config.yaml
num_attention_heads: 3
vocab_size: 4096
norm_eps: 1e-05
qk_norm: false
attn_scale: 0.125
init_out_by_depth: true
lr_mult_up: 1.27
beta2: 0.99
lr_head: 0.00884
max_seq_len: 1024
dataset: "wikipedia_en"
Each number is 128 + 32 x the weight over its row's rms, rounded and kept within 0 to 255. Layers, rows and columns count from 0. Numbers have three digits each. The size before them is the row's rms in percent of the matrix's.

# v: layer 6 attention value, 192x128, rms 0.0973, rows 108-127, columns 0-127
# o: layer 6 attention output (transposed), 192x128, rms 0.135, rows 108-127, columns 0-127
# q: layer 6 attention query, 192x128, rms 0.114, rows 128-160, columns 0-127
# k: layer 6 attention key, 192x128, rms 0.0993, rows 128-159, columns 0-127
v108 106:134203111098095162197150112151051155113114146112130151056139119117126114157135123096189073036172201119127153114148134100148152137131151151109111183086072131084098225085135130119119133123157165129126156192090109163122098177119112141165151118156155153085107128129092137124138156131143102100141118104122143067169134187141147110111088120152109142187118132141106071100102176155112137135136
o108 113:109123159143075142113108149085133140166098173132194144135104154122112100140124075126101072137118121148121097116156085107168173116058152143096076172104111099098139036108110092118071177158078153051128163141094159146152140128149200141138079101163133192122112092162132146124152199127149119156106119106123142120154182135120119118091138162150127102154161150122218145149147111087094124126069
v109 129:149114173103125194143118119107127147115109172136134138135132130130153110121131141178189126089101175096154167115161120133094055113126064130166108148096177113133161175086145113081142105070203104144095091147107124175133112115077116189118155147209099165146158158130042087124144126170137156097133102126128194066116100115120090065107107087124071151123165176119142126137095181138147114137115
o109 141:117183110177118106173083115100123157142170148136153126135210159151159158130094152110102054135111142168073127125168122112177091101121105103112133180189103111138092097165120098181098152175129164055124155151090152102144144144120111166125076074034070163148115124138123105188144140140150125086167091137150169137165121143111171135111142109111129183114139103125119118115178110085069083142093
v110 110:162162076133109178110177103150137075119119181165121078147144161138163142117111095121151168205115110124101104171137096202143144105108112125112088143194118127074134114135098102175137098142155157123133126178105119172094148102101154113130151112150021138167132123102134164160082117160089090122112142146101104049160133126093106089116137129086126081153154114126196184107133105068158111068105
o110 118:125146140075132132052169172120131130109109147083083142129124056122095145057109162094106211157098108126219082146108156145092123084153139132122051115105140146102091086124152067173101129126132145090199132115118144130148136189159090160132098106109157120104149105132164110099171145130145159122091141149164174104149049134090149112105127174135136124112066105124080118135094141091146082114134
v111 123:096073190159175096146161187081180153113072087125118188138146136113084143116133154136163076117123134108181126112116116136141153140193118115128152166131136119128099145112061094148113121059119088098093116148149105183193091125116151140098104143104135134131087122089140090081169129072125105082147187120170200148137147163143111146127156137145108151186125157100172113157078130135143062115201
o111 131:131097076134146134177110113087144155092085148127124091185153070142131118117159191181123059073156141155108141186137121141159136141135106053076166130159104168117123097116133128097102118130162169095110165151197119104134146107174158114124138190125111092103177127177122120194138135158147094105063118141098103098148134101118144117213102103156075183077152126073117120104102096131080156138118
v112 099:079134144153140085139137135093098101156080087210066087169127128148132119150130070116089160153167123192147134171096100141149137104147149128166133149147104126098099174119100125129143137142170151104151153127094136104168091104095144169141147137079060156178126194107106159090094112109194140114135115143142073133128158122126110237136152185116111091129193110115097118112122086109135196184142
o112 122:079166179093153145128123143121134175108163139070139156147103190186129086102119163148144143145136109109211154154110076167070145140120155135113138133104214104156121090149131187081203077134115097130171119100160144129148170090115159111119121142143116037138115118096106133136149155096144101086049121142093137105111176138104103121127047093116098133136113091139084112145182158100099135144138
v113 108:095122113145149136125159147171182115088091121106082166143138167040101175096112188106104098134163115137140041132141126110130183170169114105174102109102162158168099094156108191117084122161139106132144123118100086163149155092131098159068131125176073089154117162155107156154060113130184151142159099087122149175118110099125127139131134087103158132143080121148098153161126118116038154180107
o113 114:146111114178129105101148139137167083120039081150092123136045138112148164147111125116102110116107090146135183154110130133097102152077177118158158100195183133067198138174170106114126064130171153125121112152153176126161136138148098128114125106129117133139149165150120159162140108138119096133136111086159098100073049152119135111180088074098127102143148085084162147147154213150112166146165
v114 114:135124149140108143139105175152138166137128162115127135128161104076119162097161148158118100099068095078102098113099176139070136162150182069149101148110114105147073122103130195100125116169129121093112107135129087137104118147127056084153093137118126072174156171172033184111112145181127124136184136100082169112085114074088119136110121114126112172113113117162139173170105173133053181122165
o114 122:131143107147128111139129152110150071138102077126177143158144149104152182202127122139117130099149104145095138082143102076166066121167206115149132162138128081092182161066138106151133134134126124127134122164118129125187172139084136068152165116113171113188133120122133128199118095089133137124166137127160146110090065168146145123148107092162143064170163065055132158165137184189112116171131
v115 112:116057140118133105094142120138131137089066136137078150172104145149157110118137080160087111121105135146148066108183120166113118171166130197140091119161106110156179161139128128102083111086192153112055112125113148157155172095082097106104116158080087133129120138130085094117107134088184112228135115163170102129114122088135134161082143157114106131186176083112141127162064119154107169177100
o115 136:136193190147094175200151120124120103144136148150113089080112149118174109111105187136097133095165097177172141138137088137097139146147139104094154132154143098120129077181100108117161105113162200143127087102104114133126144143129117117112116112145127072088174128114093132152169125133188139063111089132187153049135156163153150083135089056116073136130087149079121149117147134093078185196135
v116 118:106162161166090128136175144153089162158128121075084158149149076105092116114130173147124164076155182177130094127099181151147110082100138132102140138082131117151144155092089116097120140165126125174188154096118094113100096126138084120097109130107139133128181154159064177087164094126149161042117072117158159169131135188116138133177122183080157175111134101175086139148087197108110117093159
o116 121:127120150112115121145112154112127172085098104115170148139167186135167155194115123136105072108098108169128143127112091131171124111126134100116134176128129091119187084098152150065160125126132083109106096118160145146137113147127163107123122128222139202215112138133141160166133119107073094154121108097108205168129128140094109154133112118149126095161185049077077113180118159076115133063083
v117 129:110082086158135110142212133148101025146140122179122109064134131118098119115093130081129045139156083185140126165194120162098173135152152115122143098091114168137115106165149186166113175125153135044135157136071137170153120138177122141116141083133136110109104104114148117146098164080106091155140120139154122120126152171113115177126155140138099101167123100103124085083156092061185124119144
o117 131:109106129105164135047187191139181120150077181142139104133018088098118115100117120160147167141147160162157166147132179162087132172098145118160092115103160180126099084123142108070087112103164131126081192114163138123133163052137116168124122145114124066116152118101109148077126124169136095135132141148169116123114117123178092122184162148182106145125106145142150076113141158126100170168098
v118 124:173145106141152156191152099177097114166121096162091085139151127152109174115196104120096112156126125125106081162134116154130138119043140114129131111166134087126130132093153062157119177164078103084114180135158147166109141135143135126096125121112110083145105153109117150107120129099060092158074162155142057144155189163179089145173211158098152123113058077170111175136126134128111180122123
o118 144:131108139098145104096088172104148100117097161056117114145105079139097067122137132118124199156110165083213157108102085112136157168139148131128124079101168098102190122115167133108148168125106144204155093125157106168162131167158132124114184159148193142083126154089131173102116144100129152137139137110124162166089119139098123084153102150198133136141099106149090062114131197155076175132080
v119 125:090144116170116112141168151150110083152117087164124104169109171124133128121137122117090127120197154157128065131171071158153157169121095149144123084094099157152150158146125119116095178133133136164149157143106096122201186062104097175117151103113062154097118093161086089139090077079161173158103104124164068139125138089144141164159123174122101108133087055113083145117183106129113152197080
o119 135:122145178152116094141164089146155151163128160110092128124046160155120109129105127137124135172090128168189158155118097168087174165060125148129142123117199127087142069171094146083164128114128189191152068087110152152106128083141087168113110076138106115050126154116081188110167167119115105142107085101130149117114111179134109132175086076127095127148130119135118155152166200102108151122146
v120 118:087075117148103143117117184195143154160142107168177150124224090114097105098098127055126057129113089109174112092105112094116109146143156052104101130095100090134118179104123195150137144167116127088125129145153105116147084167155169172160128149164117106115176077118093165096164146180153128099150124165092113082108109122149125110096152166140062141128116159106150111146079192113108120145165
o120 124:086121104138107096167147137105139078184118177113164205182101182154099142163128099159141124122117117115166152131165104130179100146090151129183142157122139117094117130117105087089112139140051080065090190163119120123119202083166123108132110158077176138195157139111165114179112102118168148147164106163109103158128136177153094117194099123182126091139144081120086123081129111130179093133119
v121 124:176113046135116113124129159122140139166123072114143122050121122114139121163164108146076174131147185137142120101135105161190090118150103152084196134139106147163137068116126155132108154131098117163115108194093103062128179131157129103200122152105104104105074081157081057164158092122126165118082117116141109143150135138135189117169122156112115101170121078076118164098118129102151054165110
o121 137:111143117102162111181194082148112130191113105132129101078083113169110147125175124116127117127070125192133073180123142126121143134065094108147104119081068164107139097123134164080170179104122131212103094134132124111115159148151127171094116134152160216052177113138099094067111114167088144153136083133096127101129111144137092161079146099093103131133188144137133159117081143145173144101122
v122 134:163108155118121179140119136125137145081164180110162232156177147057151111110125125149142133141110131067134116127140102118113114094095119139134121120109135123131137081032139177140140107150134135138132123178187134190064107172167131125147119115117073162145122156145074149153127085155142086143173122124090143053138068065160126132094113120108059154135071133133133195118107147136156146096184
o122 133:130130081117121119104081085102149106143099174115160141169190164100145152127162183151106138134120091114116078149091156055195097110170147172140110105151130101081146147087124105208122135128108165081097133164077157156108145171126118150154061144119137178158172118116097140170118100096116129147166165155183165137115091195168143117151123095123117071120191124130079132128110186095169080166112
v123 128:174092162072149058149121091141159128108119163089083130200092171107140127098136122065105037105139110111170105135164126166091147106119147101186139134082109159134074143074144147160098188125112133121123123126168098152113119150171156062077104165084129118145127177124151135136154118123140101166131125141154166148134114127189083140073055141052131153160127158113156151154105159143110121109188
o123 151:124128113139098167137160112078082123113074211130141101109131090085212138149158151154156158062163088093131151129123100052146136144133183107146105039175156085116123104106140128155122104098191159114103140145121095187197087100160149109123104117161163102095134147131084134169116081087141126136136199128138115135126112158178162094178097085153109137103148147095171131088131126086104136124142
v124 103:122117223113106144136181093127166145142147133149121167180208083102144096121091120166135160132097182123138097133099128070045114108069126150145189132135094151149134158144136100076137131127125136140176142114113134172087106076160101129131128107079156160092114092181093180078158146128182120103195121145130195155144104109107121120146112152098215161127132135112093096156141105154145156117166
o124 113:145138124101156117087080097106095156134179188157105169132183183079161176153129127136131088105122113127087187137126086114180135100144121144089138148084115068171143076087167124127097082147121119142131121118101161183125136175087094129167107117166082100209116162131120148137136065100123099161082132150162143154095136146134114115123140137101097107141140162090024134180169088108124076082094
v125 114:087058094156115144133144093217073084116142138142162131129176148149145104141079125064140117128135118160107115068186089120118103160112154131133149125135093150098152154170158131134189161108133083147117139144085120105172150163110122246096130122168126131097167074112065130123110175145193136122104127116090094085158127121130163091111123153098073138179100178115140166137119121168135184112144
o125 130:137154131169129111082122120109117103170141174149136185147067190132102084112098127113119171211076154159170140162167146181168102161085126151148135155097132101100081073141074067112120115160075139095120181125082165149139167128172144156107111040050171130109087118150173143111113119129138141117096103125192108127116118153146087119136121120144125102166125114161098148065126120055121128124122
v126 123:121148060164095128178132211073105181146144108118105146074133068141188124141136192123156149085176130099207146143115118154166066123148159128121114112125137094143138154079143139082098121141147081105115110129126109125107121125125123183110153183160064170155138162137062152112131103188138120047136115111106149074140117116106119142125156107135043153120124124138161082078072167123125113136127
o126 134:105125132095141113186075155106181170166104089092168127176149166189107142159125123133085068164092121191115112117163159117145128108100126142126099191179119123138137098124128155090184143167081113036097159177081173060142162124105140125123093150096165190175165135131148103173100155130080138120156125136102148098168092167115161147113089115111097132128196075140139081120153127139101148116119
v127 127:140100187145159134146180135097136113141091119121097113154149142059082099138115060158111118159081164133116118142064139135171137087203096156105113121134064126173090108145104123178105105109173163138135144195160093183136147129125144093159097135104057102149079146145156110052121129144106149125112132174127099111160130128156079121182122182130107092099212064123135129162131136106135102190146
o127 144:102182162118105133167173083128121152091126154073141093125095107140150125129154179143159127024093080120168152165085091108106143091159116104108144168070129147121154085120153170147115113121198143191122121152192099133122165121139103131111112189126084112137165087120054131127186140123197105131101072097112145122128110088112160137110088131162100110100094101088052146141102143157139148176106
q128 073:127139079123078106203101145156131062153106107143146095103099132107090130155088152166145127106130105116122150168125127083138044134160074106126107150156125116162128145095159116104126133128167095115080095151112107076139139090175147127125231143063141132132121181139086091144198103199112146109188146153133100110099167112120123129069190110111120128119100111153205089071128104124136144159092
k128 087:165141147149101164136174114156089151091178068105147076079114096083098091097142107131149074139134125163076199130190123113112120165130097136166135104127094135116102183159094104120095126172117141131111157168159103074162110166155150122113198181116135240181132193124109117158082141131133135076156091133085133168120097148158170124054123098103143128133100148146114142112150107124117095127161
q129 104:165135139127108143111053116120173119121116145142089094170160149133104144091115123095093076139151080101105116121060148138162091148144148194092151142171157169114168122098151097170099064116148176139196094143137134123094142155080165124152108129148122127084147132062120186137193114126116134111128051075097109109182152150075192143172095099140125118117119130122054146189153159076128136150137
k129 100:169213140116187103120129112098142106151121202137064129151127118146138131146142109138102120142116049033104081102100172143142176134088122154145141139145136116107164139149156136127121114084175169140160098142177137141069139207135127152135029117154101151087162086126152125183140151130109077144074084121161111078159124165113160155174103126116123146145136130086050111136123138129101115145134
q130 087:157081109094195157127133108195105157142113146153085136101187087146105170141150092083164107153092186124135135109162162149098169111127151142139117124125120142051141133102119127157138190101137188193105149091108123148083129121086070121145054150101169121138116086072132148084087084122123116140039130165113142143139118109097138134182060123135137123147121109148041170135116107125144071126138
k130 096:147094139104177046140140169105116156132085178163115149129155121155163211122144149101151197114138156159142060202120149129130131142133161140140148136090146088136152106122137141122139120139162139175132114112083167190109137156105121122115155108018149092134156143132150110076094113129136231139092135107182107092138129148143153131125117098169123143074150084146076137122162096165169100106075
q131 080:169132127123116148107133092121078123039150134151169121116181143126128116038105150118098095134146133130124070137145098141140069201102149146042178126114139118097171134154123092161149148092136238193138079138133128126124120153160169096129114152161135120160083122121146142148158131120085162062082116151090122099164088177091161129118131085173159157164129120155134149106077130136094131154165
k131 082:159175126173134113146112121066153066154112085126141108111094105128150103121121137137111082150152120090113142143196109124128124152190118156091172158159117013119127103067139069124139097127111170207114105164152180075109111184157164122095134125149103139131153162186125102172159122167115123131064094131149121096152103150086139132137129118114143184098087136089039122116138175118139166102132
q132 091:145183141109163144174152108188121118113101105125129121070075205174149129158096095090132115105182177127147118069121149075128154134113118096121137166100042093102156136099093180102202162115119152174114172088145061148104128161099082097121071115162178118159144106130136091086120135137118112162183094126202148132148121115140129118133141079115135091148146120136156131117089098129153186183104
k132 098:117125171108159148199093166185111123158120095136171096099128220169186134172080091115133163061140137120173123087153164121129153163093120161137114139101086124146158112128074143110131121115120160163075157144109109117143140111081155092127156098124156033170120077092157140114121106107117198137148110097153154097158152163140104145074074071144101126129132126131122137135090121129204186172122
q133 088:097106148136138143149208093140109106109130148123148114136123143096094135197154091076150161102101102088102102135158173078141190074070159143148114106111102145115158149092112131119162139066156120097116118078117130152121126154139130120132080120120143166165122109124120123065087138137125083229103155105119106129042093217198096079143123109168129160151137143151130169151088117178174130098150
k133 099:127081161119117147112134123158073153067065122174174123117148150118142206150172149085088142099130132129142066163085164085134129092140195082138130096100125153132140127092112109113139137145087119129162150101068052105174133098131115071042136137164123090131114091099097160075150133139155102223133168085122138093114128110119150131160122095148085135109109183157163134195108117098134132131101
q134 085:214116084077112157127072129108117127147134116069147140115110101131079147102151125102119137099090158070176108113086107122165124171135143116095135200110140174105158087141143131119123151143096208177138101102165147137090159107123081157158110167189088093175153141156137109159136161101178138112115102113135069121170085095059161127107084172178108129136081115114113124091060164150109105182121
k134 091:163136105080112088165108160087166116114109131073176138144070087129131128081165108175095110070112128092121139152156106113110069133129128099072152195132187116096102129104156122149077097116158163167103073146189147090121148114149182198118112131120137127124201141162143128151138141142115216110066120149139083100160125117126119113141125185184095106091089134084079109102133159129140135182163
q135 064:079070138121101128127159128085133122105144123124154038111131096061120139139103128140166170168125099138164070196145141111118106119206137152131078104132139134081146140128142109172112070122125092132099085103100174149122155150124156053102112110112122166112140160088145128128196108093144118076165088196111097173062112092201084085134107131113162158126108130107087142105117169122139173077139
k135 073:149109121035055189118144145103125058120107141114101174105158108174126139170122185131120140107136113125162136042040171155124149168149124115098149087109189163176156173124113141146146115121116109091103119036120094094084113152112090116145114141127078160115178157098134136126160078100157091156133141129127167139113133083094068108150076131145138104150092098123126087158120132137165139166112
q136 092:070150110147155112217145107161143111124128135179165171172148147158140130222190130104182162146101137106109131117120209052144137105100083094191112137173105087149101121099133130145125184129148127088122172137083083105134086069076138120158107112137171122118111124090160108110063107167089113174100163151127155119096192113136138138137115111148086108141141136146117141145144060131173134151129
k136 084:126078107122112084164108125167067151117139123126085141139186170121139192130154104084178128157140094173089118104118165163154144108069122175114088089127095139121118148153065178143140132144107151103185167147049090186166107137105099109146160102095182110142120099121156142071086106135178171144170134108144114116118191132163183119116128062086154130123166153179185155154117121133156099098084
q137 073:101102137133160128089202136140118151100185099146075151059197104151177127126128061160126099160136138155150084100178098136092167142061113132115178090088148113091141101120115151141160194123118116155083122098110114142131062096111141117124095130184146146153093106130184131093081147131075123078072142154175120136169114115110151122129136102161184170199157103147157128139191073122126113133142
k137 080:112137109188171111115145155098123073168110119197116101133141142139183109163099127080173183159165148155131156136165098127125128131160129163120065122130122084130077075052137080096140131152140116165155099145125105147139100102115177126084167116074165073116119155174095096103113110150057136112138129139151124137158146133141120179086144063147139229088163103146134083173132133099159148080078
q138 086:101123179132149191157115106164124133136132116110136109164133182116141142159100117122200127163147112167077121146180203126111113136173137169160128064151069051091133117123109129147151184121122135161111185061092159095127140165127133052147090132077136082143113104091124131100118114133123131112122129142163142116085205139157168067163160113090134100111151167151103149084074099182179152092129
k138 094:172147199151104182147145118138073180135147103130131115121096132149139150124076141053146121161166146179112104119114195130132083148143149140149131085085112040170113177122067051138159137110106107143127174093110102123121111187076101088122122119118141122164113089099112122116126120070157122160137132112194176096131144115184122096117141088071144122077140133111109205127076086145111161101137
q139 070:110117093085146090129184090123132131145132167116093170150161099120150132184195121108139186143051148132189149085146165129115179076090121117148097145112147125140146107104131119096125167124156117095113126126131133167117089112066064125176049090183143143133156095113173154155079100108155127175077119134121154183101105080130118112169048159185103125148111097112066119139152118099171088143129
k139 077:112079070045139097135093174135103137129127180118084210173214124165138221146159145117142221097113130159149086102072141153133168104104125137087132144103158184150147105149133193130123135141126122091131112140086102195133116111099123152135116108099137076127149096089178146098134088140152192161138164107131135122117171127122101125122112116153095107146148128159141101175151128124161097147077
q140 081:157079151082104136138057130109160165151088159088131107172102109083131141121126143122147184173158120120148122171092162175110142137127137157150114123088109167157133149082138116146101070129114120154079195142140100159150164161073072117160182148082133094125173131116117106160123103078144064129130152114131130125124120152188100172124156206108126057092101175116032143106105120127104135098063
k140 093:125104143079088113123105107109162174130103136112165119202045081104115092117127172154118105096111152160170125167136194111133065149147125107124140112127142150137126158094156131132104133105164119115098142123197122104124128163156120128194167149128126154140153144110179185133074122086171089119195137103110111127119060091155142084163154206100092043137149155117080138130164107112060154165100
q141 069:136133169095134181139082147123146154082153111121149121146155161184167130139135135104153110121146144103145170145118123135084133124158141147148107152143115089124081116113069141118096087191165084080208113138199085141148114058085143133151166101173085053085188163210159128142047174113108118157122153080117148118176177106141164134091131131119104125145116132142161105183180124089130116129120
k141 076:133114116152099110146117135131118166115137128095131084176050164154094096119087130134179114117178101115072096159165106172096137085141141086163051109165068104057113089124115090096132172132159073139176160149142135102122130138117109115126089101146125165123108141188109106104117201116158079121168161157103105127132145172121200148132216113134134178124138150104167106102101121058084104114095
q142 089:104099143111127113103116102135119132106109119136100077154183127086115118133122161141089126128062047141080113199141071141091135140089129166077146074096115200107093166135124106093104071079148140111138081127129149074146119144165139105081176165145080171133119170168111131155175167098057146093159142131051107096142064208141106126118140116144139157150155153143140151146138100109088142110096
k142 091:158164144147131110090156120109173067104113120132127076121136066072081085188170158149129086142097134101141173175139077112139134099171101122127119144134091135147092156048177104105112105112112120128112081113127107068131115141172142120112056160208081177139135145114110143192151139168099098176123136173094096134097092118087151127156153157134160177156127182138110096099121117092082189157102
q143 076:154113160066106190121055135071146177114140139066134099151131137146107184192141101130140127155172101064204101178093139137119122102102163173124122091136145155132127099076176156156106097145112103140133075145175109107080133120060058162186101151162124092127189158114113156162123142067131114158102144083142084121131128098121134122165115139163097089153099148118083143126104154148126149179105
k143 083:101164114067153128103113120099160148113158180104161122202046161171131137084170202145085130109157146109124082153138128141118075082137137101119072139122154177128083121138164132141098132116190137146166097135201133083097148134089115152094049153135147118102202131150127133150082128107138135150120154102161108083132135173160176118134154180150058113109160161126082124125136120106081139147071
q144 094:155093090139078167063101139101153128122084129118161101116081136084111167106093089102141114154185090115081087178120103177118056105180183180160136102158129116110088155175121092206147110131160082156147148111129136111148167114163172122182111075079151113083096118087155119113175129117182095095148143108137113100070117122135090125151211154115176082097140139131123151121144143140146154096140
k144 104:128173152136140170094104142154103136138098119141157162131054124124111094127116140101133129159179131098096097101106192139153090139166160065166119070151110114090133125194122069145154184153162137079147122107202138089102112151142107123122086050177110175116118153157092134140128156075140037171103147095120146146118083122145129156148123171077166078100147125077136145156117148189122112067124
q145 088:125076136152037175127125155094166141164121127092169069129139115061138098120099160169138151160157100126121077188102147105164078166156154137102131105115149092133165149107153072227109096115155092160087106139105167128146177142118123141136121149038170123109145125119070099117169092104153135068210130144128120156088122128154094133095106123127161149114081128105088123093149166126115151086125
k145 096:165181160100059174094130095126143115116136103131108153134122106089117041123132147112097120121107139169145149077089157099117132156192132138163155111140204137127170186138119117162164101168129075125095126110141114123083116123108125137197111178145079182111189158105087134159125096070145048101154115099123156138141084104183157111124087151083125068124125098083088168100154173147095107146147
q146 064:139147077159110154165128132129152135136139074098117121113077144106067104147097137152122101100180131094097122162113091059136111192134109151105170125144109190114071143113156147146127103175107085153124082111143064116147129127127160136119191108113090158139110185123117139109134197169076094120152141118181052078139108107138137148074168125097104132131180144129231108161186169153164131146100
k146 074:129176175205146116086187074151136136096100064113150046119067124110121054097098082129149091157152141112126174154160111107104095107127129149163064152148135093094089174123120047073102136157142123139122129105190071097166131132135150117088161157129157149100113156166071112145094172128107080143142099142093129137110092136146125147088094153147135156130083124110124106100129120122090137082192
q147 077:144142117168114098196190096151145133135129145128119144136130128108113113027155133129163176143120201168095174054130123131129157202072075089116120194113159106156132170122126121058101159093161145148036163130115117204151126116147163085133182119175128102154090079127164083146090111125142117115102101148137190165137126130119099150101145156098162131098121119126128094130131092102135114112119
k147 077:136060102103095090178112153131132135168127127103135195142158106080157171153083080132165109127121145183147154105109180138145130183126102146100177134104127136154180118100157158046147167137104114127062137152101105167128131120193173153187183104131088117185160135079193157140166085162131134109118097139103158169134146084092076170099153143093139075119087108149163110175147121118167106142126
q148 073:119137154097119123129034122148150088132124133174139089146102136103122162124120137085135128089143083130122165128074173144149097100241153140160065171200099178130145154118156128105115099115147132080174129104099163130108186142135163063131140130097104117094161149081116166119195116151151154163168055124102150127105209126154156124109123128087092117105102153083082124115086118095153108151142
k148 077:169107135039102191168129139151108135107119164101107180100145091136115202117165126147100103093100100113102096096079182127108199135086135121103166099123123194135187166190109183128140129057141158091123146088139132125076117159137099138154086119152076166157181098085193132123150153119167171138091143122124145093171132164106110122149141129109151083179140117132132153154114081133138130192136
q149 081:113160205179103150181120168184161144092131139148142180156115166138161136163117091131159065151127121128090139039146180134163162106033118166155134167166110122138139163130069148054138145115180112106127155108112089126136147143135160125158150148128105086125137109116132139125115203136092163135107086088120148087196138182141167134092134089119120110118171147128136107139168058162132167152147
k149 084:147142134166132168158121064113139173129115174121139089121078137079150131164072089115176085128129107152079137152164150101156154163100136112162133173121089120123146127085118096077126172105126204097120167145114099132146143086163191127126133127162155136151134087116138103150127188161157101112142104091127127099173168188154219191150186107075154139142143150096191132138088128073113153094067
q150 102:154109093157144138102170143146105184104149109099128211176156149169145133175186115106098152142046139125157136122168090148096182142085137092165135155136128167083082115207076126079134143179103110107151150110109116135144072078121116144145115121169085149114081153173180115165040171100099127124094154163095133147149114140106131148130128154146115142154160123099198174129124079102139083119151
k150 107:114073089181123057161134152105164123127114114116125148169178155109102135151122157137163161138128132155106118191139070152165088113150201118081075175119126109096078084111156134106110126133153130059181100115123139135158117070140121142125091046106145105092106152181133134096143117153118192149143167173087063164107152129094101148115200157157149185158160165129173143122153158097139154100106
q151 068:092148169106151129102130135073149134114190136142083066125188131111158121134062106187146053152182101075126148163161116091112108157150135167115148070142159100161108109075183134142111082120116127144144075151116124106120091159113173099092172123154121119198174131136117150113153113166096139093124126111136132097134169138106176140099156104119151133118139153172108052169246162107131114130115
k151 071:114191174185162165050159123138107121134161120157070067100054099135113098094090126099170126193141101120104151092154103130091137080150077175202096109158118072146114144101148069124119148134123114173168123166105101126153091174115132105101146165139156133151109136135083102153101124147062088118176090140143134115139125162142163131150148089131133197074126152123092105150131097084107112092176
q152 080:096144145115145145112159074116081111099125146133143089101156177135150140097147151094130129153166133149105116166131116115048112108194204172126151082098141019125135087123060107182140168118164137077200145104140129165133080102094128089148103058173135049154135121169130166122120141091141090151090156114122162115099106138161165099171099114146115090138163150154106139146167180123118141127144
k152 081:110151159140138132106112130156070139130116135085125127134082150184141110144105127105145153125173093120059124118133147153124144100175116115123080064176083050112141061144108086192164132186141070159159145160118129144137128210095080105106113083177136081127112096138101137083126139130131072198140180142200166126108131119118143117180119080124126186114121147104107132133074164112150168080121
q153 063:162162114152132131120171142127147131125112109115097142121167108129126131122084122156077106046139133094090173086091102071181116181029074099091176152160159152164130123118187125138116124132078122142129128183152095125088131162077147200105182169092133179134159118114092144136131130187091158141139115128174112122182115111106180158121119082166114123106163146156184108173175145129143112192123
k153 074:134160155201175103114141102143130158140126118157114032116122132091125093075097074130126067177107114110159177192211082103129104113112148191173123162121146127085108141075149091124096144144109139151125120167138133155136161122124134111072189167097181175110117153133068099178075128155103135098136072131109117150151089177122163156108104096141086166106118142101094124102163127113112112079154
q154 094:106117063162118088184126062157103105093093144118176128083069142089102134121087133145133157092078160118163150152149067111145104100085105090125117178136145150132092178199102124157128155146151126162103129164144117095108170076148117140099208125124157168183115162123120106144168110149150126185107139130133120093108052094139066175127114116115141109137126078136182157102159144221135133150103
k154 103:140103127136108099111154113140107110125109103097214124070109120095110132068138146151150083113107158130083168160151087128142089152138128147135143139127154141106178122120116116139105148181085187156055150133115130085125147100188129183080186121101161179147042161109085139152084154179141157135126137101095182159054096073135156131067059166135156113111111125141145099124154148177139097096092
q155 082:117066098180071080187174096159166151070142122112102166167180134050125127112082117111118146228105157162181121081174188154164141141105117163148110111116163137128128153125103093133149152170178108153083140167079103160112116184142173102188146106122138162116107128102170140133173137109126124091106132168106120075104120118144158158160119079099130165151129070139138127168163128134120114091135
k155 084:162068125163110083132154149114153146138107126118080137140205141116144118109070143113155182175139146182084099103125182158134150191127103152148121153087167112170187155166129071122150141158141150082120167136130115174133090156123145114149151098116121163088121097125150128134111164094152061102129132066154191137119151107136120177132119127145141130134099093149110120226166161114133098044043
q156 084:192109103169085092188145155127177157116102110109155209116116153141123099172156080068130150151156176103149120058075167124173161179075119118149119210095135151125127173130116119107139153159100125094089169180135090153124115112080122202158112112160162154105155120140172113118067152178163087161122134119133087080180119086119122176123113125142102092149129075115169120165116130133129129121111
k156 094:097077077142091061198078095135138155139075138113159150194168184112136113126105078175129134114109103131140139157094156133153119164069110175136096181118146123066158106154136127131109148134176157071151163138132103161146152058091166134165136084105148127071153095154166149118100181100144131078153105074107134143108173117122131184131099164160136074110133119127205140175138141139130109124076
q157 089:188128153209061094147144164118135133087102103146099182141104174148095152130096079093076085103177023103088098101084135115190114151093147152114161144168110180112133187150117108099121056128108090094149108154131107138152153139164182163127109128103115185087138142160114137162173144171107139127139080111091092127160137151083147123136150088136130135129138147095183155148117128122133162135183
k157 094:125131073184163166127148064118170083122098168141137082145163192100128102154123100176086068123125079068121112122125123127149098151091167126142159161139135134087153158147141097089111117108150183068173120114157133086098122079157167109118057090184097183067156127112129142188178175116114071125097086130089101140138116188086155181140125114113156138133141141078160168146123138121136159127154
q158 090:108121104105101159167148136126148144109151149095164120175147133131123132191128117114183153113099152103179166124107171097163117117192154101184086132173157082140162088133141126121137167161142076068122112115089141119111137090109103112153126136054125113087182158146129063162115120111184126148129122154128107172057190083155133114115093128138089182130069136074101086040138122106178089129182
k158 089:129060126058017174153116169130101175089149132095080125147176134168113193087144151090115142107117082188062108094149127155104138140186151110121144132134175148127154148160096142130133124195122091062178143101165141174117127108092078112161122111072115134132139141122124138081108131112166183097144179105117133150147173145182152099103145088097104104118135123104155137155149134127140065115149
q159 091:113117078123143063129160089130155095162155143117101118134170073135144119147130143119133165111151140080135138159111154076183095161150111102115139102147131117124135138087185099234096155145097131149096131156106146104088145128085113145116100127122206188120134111056118139115132062184127127160122097128190159130081156070079150144155101072179083146154119116126075121124159147102191080170099
k159 101:147134118107161109110129131179078132154147121178043165120205146151144203082171131117124176166099114179144118105113135148122162095103129205135122115132155168121158161168135138165118131145092094160167140149128115206070095138080100140162125160058177116112118102118134142117099065091115180123113111120127170122120128135132133130093031079151126105109154104161070139150157113166163090123127
q160 090:078147156044185130137162117118085129094150119152075063155148121179111126162130125143166147106100120109195136181159086130082145072157123076099137122134131105143098106074159175093152126093114117115178095083150092065122090130110071081076103167183145118159147170154110135123126081097078143126142098167151139189103152098096114107130161101141113152171109123112137100108078071101150151167114